From a checkpoint of a small transformer trained on Wikipedia.
Size: 8 layers, width 160, 2 heads of 64, MLP 320 GELU, vocabulary 8192, 2.87M parameters.
Each number is 500 + 40 x the weight over its row's rms, rounded and kept within 0 to 999. Layers, rows and columns count from 0. Numbers have three digits each. The size before them is the row's rms in percent of the matrix's.

# up: layer 5 MLP up, 320x160, rms 0.0878, rows 244-263, columns 0-159
# down: layer 5 MLP down (transposed), 320x160, rms 0.0794, rows 244-263, columns 0-159
up244 107:434578487472587511490497615550504489549513504569520486491416489466564549495473456554505481498469540498516467476562547528456499497443537480486420496447491540459534445514463446485524482489505559525514458481526521477549450511532588516485532503499498472511502462469484513493531515492622539434521550477447473458488496457540505543559533552526441472472548514505519497494463486527475441508548502411483446473472434451514545518544473425480424551504455463539574520525519498501522485472534403
down244 102:536489532529507484524471502510600463461506562464586543496482547501496521439473495552462426474459501485493506529497592466519487493494464503461517566502520497553485504450562485492522493473528466512568503507427461408505508515470495510490445367463473505399487524462470468499483509466427422525495550431496533560425514466419533510537507462524505555499546533529409547513523527469477472524476493525584503577525502559531511487565539562445497569511474542500479495470469473506501452497530539
up245 105:525444455474553584582530516469496502511494471568551460493473519511468492552490507519454467527520476571522485500485561524479512424506460489576476519534477476471479491525446576510510431497488503518557478553494490474532499510405462540483510475456577541453414514578446427447491501487477567531433475498478511516428474456499476536555500493516412516512414531546493481472406590486476545521443530501516512519484470507484517489481494468522492569576583563499500539450534511498448544547521529
down245 100:463494506484518529497479480526574475497525499499487525492449524575593449485507424471526498498479568499472541494460541482465548460469448498444465512480559514500495550536426529585432541463583469457476508482515481568461532360495469523413597546509542469489518537526523495494482496533522456420532469540508524549479546513567476492487459500561492482484518551495495467557511465400495476441441490516492464528477505518524566518471581478493535517445460448530545474500500516470428553459501536
up246 106:485489438520510491534465492513512507501588530427554504437434496578513462506495503494504468569500496545496462502560477486497451497450476466457532481528551447403536479555428439512561583534477482450526505479516488521579498442458427533484452463553502513479526413529495489479474585479509505431526535532566476493487484486471467478498443518496441521453459490511573496479466507480552491477481534494465445438471555539518568513541523510554498479434455496507529480528541536425586597444486467
down246 103:539459493457443542523505518514504484524492533510556554513521535484437466446527516462493543449467535476482424496511526518542505428505497554447451468503464465464502467491559506491438486507483537406532476502476512467523547521522487486462483448587468558537484476474528458546632515482471463498542503473487443576483393452480440479524468577509540531537560521549514453564492476498500492463437532524443560504467551562473438513541557505459495518492517468544443519391483517500483522546527585
up247 113:515573482530487469448468472500469492529516508521501509502554503502471454514526462586450494561476413479511529503536483549454399508585419527533458410571454484517473534585507485473546480507495520484460519568473449515505443492416557551499583472546505460549482451523496481456399484475506581407481487527568542552487469502434504546551497480552516472484488444512560501510525529455481569517518488567500567493517560450477490455489473490529531471522475465498522453510480558552511492495494497
down247 105:493557454498476499454555516475522461495527521479552496519543539506518479451452467468494459498535552528458440401457487517571525388500499516442487455404496454519510550506529447472521510478527482518463514509495529544422561503533565507495437633534555514495528493466566494566572512522462516480527466491472484521444461459470427466509572500544470437460478514482500557491482504531508441494399533544493537576550570499481451528487518550534533545458494500524512479559461471505477506438501526
up248 081:475526454460515531438542470491516541602468437519519398441534562468512524502431481571508480472457588477513454559477531535453534502545500542544481507497510443492454515503559544438519457518503464582490469511499440488523496463471486567455542480437483505539457465538485479498481493549487510554556505495569531443450451572516521523492462563524491505519524465539542493520502555502454474557491471574572486459462503504543517575557438543551433560565439477493470517495554465493521442507523528
down248 090:533536434477567453442590491486512495487502420508499423473528524481472503506534528490556522469460463492483507535451518396495480475567475508442539566566443542502461544519542542444533508489510441534466530400520525506484487462566452511502458507455523472469493526454561556456532531449589539528554511481529473512530507498519594485491544445444522445605459510469483473506513502562466511527500472496550512450547476485508518520484551480568425519473448534499452576530540502494436468502485460
up249 102:509453509545529518568469450475495446504448545566508418529487520498501469500485551573461421510495490544531551460519418536454474557533478490534486467547468430509436525568480510473527498431477509505507496633511440489517516395433580543508520507531543495460483480507417459530448493470520518532473530462532540492478462447498491517509514508519514512466458565571491487444563492509498540542487454478523501535489453521470454447520455506479559517432519534465516512510552499558489527615461442
down249 096:570495612496517524484464486524493533502476521519513500489440515488486470440453509418542540520461522466494497421486571514610516418512451485490511436445503536437533566544496465493467525483498497484480506568489521621444498545530499503533556436516574482450480524491476534548478496462450471514477504500496408446575550460569491481516510509564505447412485504448529460532500497574512521493487540488484497482480501505519563457554583455493502482420482437513464479477522521554482519485469548
up250 085:484470407475526516448477486526516525557548460532578453425584488481465485548536484460505450518440523460463544496554565523527512430537543552571521507516505464494533487519454573416518494514473514552510484497512478495517482484511512559477560517421483531473511439545496419545512470549521490547577528568551542456508447510559516516465366478568490451545442535436493488531465536477528508484442530465496475466489483512597510535529466483502438484515479446487478519517511544536529442513517492
down250 089:435521465451540516526497462489518521486565406465483520530602495446524506474517508477554504490505422526503537508526499404507562459518590490445583581549521502517520531509561498434519500444464473547522546484543577478486519501512510497514494523456520500430486475475570564474552498455493545486592475509553527498530518492547551457441511407479486464547541501495489557459485530587477506489512546450498458516503534444504473460452496425477436455521482523424505498457523463531468489436486444
up251 082:430458509498405557501446491478498449531524544431488483445506457512454410497472415514447417526454447443510553443565504497550486594525544568527434490459455433509459406503465456554499535460528462461538479550510497499500532521525523477546537470481544472531525486514499499454462540537512446513524506537495513521497510432513474556529492551508495561472437577531469449505509520446479497456558561486456490525567490451531520472558485488506533482529558535495551502518537466544505574514570481
down251 093:490506519462469469511531487404482520488558521510436491553496547506513530476555505423481582512539487460491534508474523492513509512495457465467483501485500503483500517480508493474558516444533529479550504348512551525538488504495513540496499452510642478499523574456511494499470493399504479476472506550463475532579559502579585486503443491524550501555505496405450502451393513537509578481471535509465482443548434518512524497456582477497515473470502523491437566485479523483488475542505532
up252 097:527469476500493466469501461513483451491478530474578471507455445513555539549531528514584486484505514504499525529455495513416489511551460519508445473488513490536560525567474401541519527527485493554536466503462491420532572454494575577485492502560565474540409460466504456531467580490538512510473399482476426517492504445372518547491553459502521525440491511422530476481526480493506506470497443515479531466502508475503571526589504463414515543535488487568494560524527462512509487547488490
down252 094:480510501389545521539457440526501532513538480549457470601473520470518523493428460521543477511539491458420500495516513512428541459431470469546533500489511472472576489577524493501527511467531521512443546491514497621422414538495508459443573505502520520460562605488546535495448494481440551526486507517456517477501428504411479454499501557485507493490494511504507560527520503512572485497467518542490550418463469513527522563557533488496489459563497481424548485510460483482495458493548488
up253 090:516542494508516488476483582550478524568521496557519444455518506498433448510487472506464499515481503525514575429534465519542480579451496518535495439523526525475524473469403523542505527436447587489502417488457512479515474556465577441548482450527512537471448511468516478495482452520515543455498492591562437453540476450546470505541491505583483518493478500475535444486508474543441595562507458433495478440526514450551554429494486489491505500465470446488578491557502487559530470579476509
down253 091:544547490528477570492576407459499503571461522535474502540487530455489544535489485472498561491482475504493525463399497443536511510543487512465433517480489480482496473524529489452320459577436504507493555544545502506531526501526542482557504533463449448512550530471559510559530543493532458520416485516540538472530540527537491476541468496449530441544502501517531417479500534459470502465536487543458474422468468467496489482505604482479506475459497427555539472496536553510532484508560478
up254 084:526471501498444426461422469495495443442554551485511479386468495552513546533534473549511516473523440544498489550545476468505441493502537478473473498493530553484508422573476481433498486570483532524517494494555561448527514547520507531473504452589552484522493514512523475488503542503538491480488513398539497488486531422412455475502412494475443495410526513479534558499501452485519457412541564428512471445466497483579508566483504527492487528484538547507534456524480459559564539492537494
down254 089:563475512539559530550552531473496511477527436484519511503522574486550547434563545502455561464491496539545475498452482505459487496526505462381529501467504497450455500477560470496546480488498499451513502471500566445523522497412514442470559570517503466548511500432521524612503527412449415503454551494529444417490553472525576499453505518499517464532474466507555449486475490563491512562524502493468417526515496561491532589490464462481486469499557494535518492499462489469456549459432478
up255 083:533468498421545452525449541615487518490501540495536499459438455537485511578456409494505483533501482496438570451563489464593508521483468451540508477528564450497490480522482438585511507469486547462559498422453512473521486447447470421547506450470536527462538515482485494503505468441489493460451551424567461510544471409459482421563412452537505502522498567472536509530536509498496514483542536440484464503452554523505498497526504525538510458513546445461517486475485512442501519533522478
down255 099:473555523488519508451584509435455540547542442520441484505554555484546513416617513527511491484509490501513480561384558434453500532496481476496488473481451493495516512518474490484540512515520496525510468506515556481581517469484523523486449563502519424493497526474546528521438509414453492491555524532491428471557577555554571531425516477543571514508467515525439522496453524593528526450475492484440500462526437561505526461476557440502483494506454503518410547495472514465464488502496483
up256 100:559435504499509422537480515554439512493490574542507420481541512546512514503483512520497500562412517501521489424570500520478443474517448506492482502492441437433533541537531469500543525481455512458377469454503452480544504439481577488492419507483488563514588498481439538531508536511472532484565489471551522482465498487469435492545539482600462547513495564566490434506453489539458487511562491521537563548567512448511544569517491497478520440496497497514522528462533475456505514475447446
down256 107:511534510491478489533488445503496512554447517531508524503459556487518488523523441467564488511500504467490546519531535569487576453539534526483420578521513461505522498540515454528430511499418429558538546509488511620441428529429533475462595521535460462505425500534454521470522507471516490448460492475410533533507504504456421477483550535555485463484477527431454510505460551493507488506460506529506512506517527473544480550521631511452430505428498480500513494539530398527497485528531469
up257 109:503504416493559558588490494539527527452505460474549394493531506478479474508491451509482464463529504516469518500526488532563494459491535471566480515596487501515536516472509518515525492557440488538532411533552455503490517482467481526516548418528578539446491513520381478464447474448523481468441423499445440558461429439564483480509483524537453471519471568503465509490497504509451468484516433473483574512434483500531450503580464484492511543445482517569526515495537490455563513568501531
down257 114:466523494479518462465427506546517440534569546520516491432480422526492480436481499511516509490481546459490492487487463560482496583484465505540572476536538593480517478452528472477412492487537528493522535530509441527537443534479435513491498452504438541464424511511551496526508463464510473421532492467505493470600570482565555422535417561517536459561521467497571595471476450440515504461485439497473548476472528576522545477517514431496558494506529499521519519477540484568503541465495516
up258 128:449521493545526489481513531449429509507504502575472451534457485443505470549465475560527495552552527487536541451557590464519543515523452497529480549474437498426547463630484535522545532531498492531558448593491506456532510479495503525447485468464554522554400494531451474516435464486549499481514387552497483523468440451494504541479508497518520489504519512518475503466485565474436424487517422556432530472460460498518501535506494516534492479545584435564520523529501476533511474492477551
down258 141:530545550472482524509552461559479435524545540514514502541511515464566522494522461429518522515552543509450434409529523559466479503485500516527483593418487498430504486557539437481529504441562456539474507486430428603481478509460480513507517449476473535511544490438531499511516492480498574460507432445468492565604467494573498512458479503448487508460425534467451479514519502481510431500478444592509516453543516457479475542491554544550500552544523476538514517488496486494433445491505558
up259 117:520499502558523511538577482458459491543467488532502498494491515412489443545518603590395529479449484551507542480494505481466546549469493486503477446524455482495481413601541532477533491548480491539568492581481520480576498552476538562563527487471504390515464469472515471448508460485485532500524460488426467520439470523512471499465496507512464502505508478529516516454450581487401481497455494484436504521487385482481528490499482463452472526490584552491490520528529450496546540497473477
down259 108:446539469479578473503523443468509464496522504483450493519505446493574509488506452424490534475541517460502480511540493490488490469557524473541529452522516520579450421457477512479552497530606546460479478505461492360396583469491503546529464551479528507479535499522442457496468519497456473483524399535487547534438515503460500483479517481443511488550532484515483611483476556534527469535501427495542447495516547521458448478515556617494498551515501536474504562547515525531502531517478503
up260 091:430490454458491515488472467485447466450537562559548495504466473484477573508520493573534467494544492488537529452524442532472407480546459474530430472451484475532542479590464441529555457480458534541501534581554489498473491492512545521463524528536479393514487462542467473490496493505468570510570467475483516601523483500433485562531510481513521575463477492545486507448502531472515501479469480479410486537470529462492502588531526476508556527520524522590539406490560412467494514503506457
down260 093:511540492475489449527489485545453500515497487448487502486557449546480443489486518496419492421406473473467555501466574522490509500536476445489480485505514493445469501493518506488491547536533510590523542504432526520461509459500535486448491536483544536484582538450531505470505534530507436556500541547559445495506437510454501479449563544527482545457475498431545495488570558495539570547507505592513450480504445511466510505555600489500515536455397479511572540442390451424515520516506492
up261 094:505445468541516536550521441507427522561516503507514484522452574502499526504518467494487511528489491440464510493535501503519473513498581478533475432546507461525506446508492477527512532495390476498479497573500558471572516575501512502453516512540585442506498452482470455508483481507479558502486431576522509538524416496443443561491555504515493544474452470604453368453492546497514547475573509502523546482500411482569515520442508543536517572500487561501513450456501474479514427533546473
down261 087:481545529516437489463459535444478491527517480508553485495456480564530473430413450475533432492504472451519501519527468418478497430530491525533524506498488477470478472523510490498505498495549521549467564505494531605457542488446566506491471520467589496422471537519516519562494536490442442516467503570578490427380462525492469447519510526546524456483564503487500547564549451497499475545460487537511418488503531486483513553515609496485460443484561541504451508510494532533572544560526477
up262 105:504516456440464572530476469529488485466530510476524467479455507516458476539554499503479480542503469455436485563521455559560469465495495521540519456486544434504502511597518419576510500530489446501518513516530478503560485473490504497430536489474550446496486485458373463482505494450493521458495460591497522568489497456442472579524449565530455454533519501534476514390508489444508516420521474536514539433564514455511555580605489498493484521424532488502499563517528492452536511504544490
down262 094:518480573523462489494478539563526581500390532503514464516513558442451459474498542499472581536418494513473488426475453495493520574479505512428524480449581534509438542512519535502446512515509493504460496534555447491465465508434519409497475549470462542517532459483457558528519498466571516485471529486520444426439550487528518449503461494529510538523423570477535434484530559468534495492460546505531548474485515505487491539469520445462558425465556424531510466507525482591470497551513528
up263 084:511462508493544576547529463486475571521512498539491504476527426432505537495469501506472492493524550544487534503420437527413511465526524560545451452517498430564482496447491549495532552464493497543526446528513512475486501524564542497517519477445490429526508500493501479436448505554420590542590539409561474517486515543521539503522456487595549455437473487548539484527489417562466450444520512539511509446502523472487541476499410485459536467455492453486494502457492487486576452569488489
down263 098:547504565554415485458521484501471496487432485502512522508492513507489478493475501506503485415541544380528497558485514462535510444469469485505527502549513557551433454533543495476383495490529488502524530500460486523439462453464516561533559441513476505535506544479544479536499497484503483541461451467451458530481541480480523486507506526440485514454499529490501563532519500488496471575485521472481535513502543522588550447587625479497518407476484477481586508528504485459485504376589529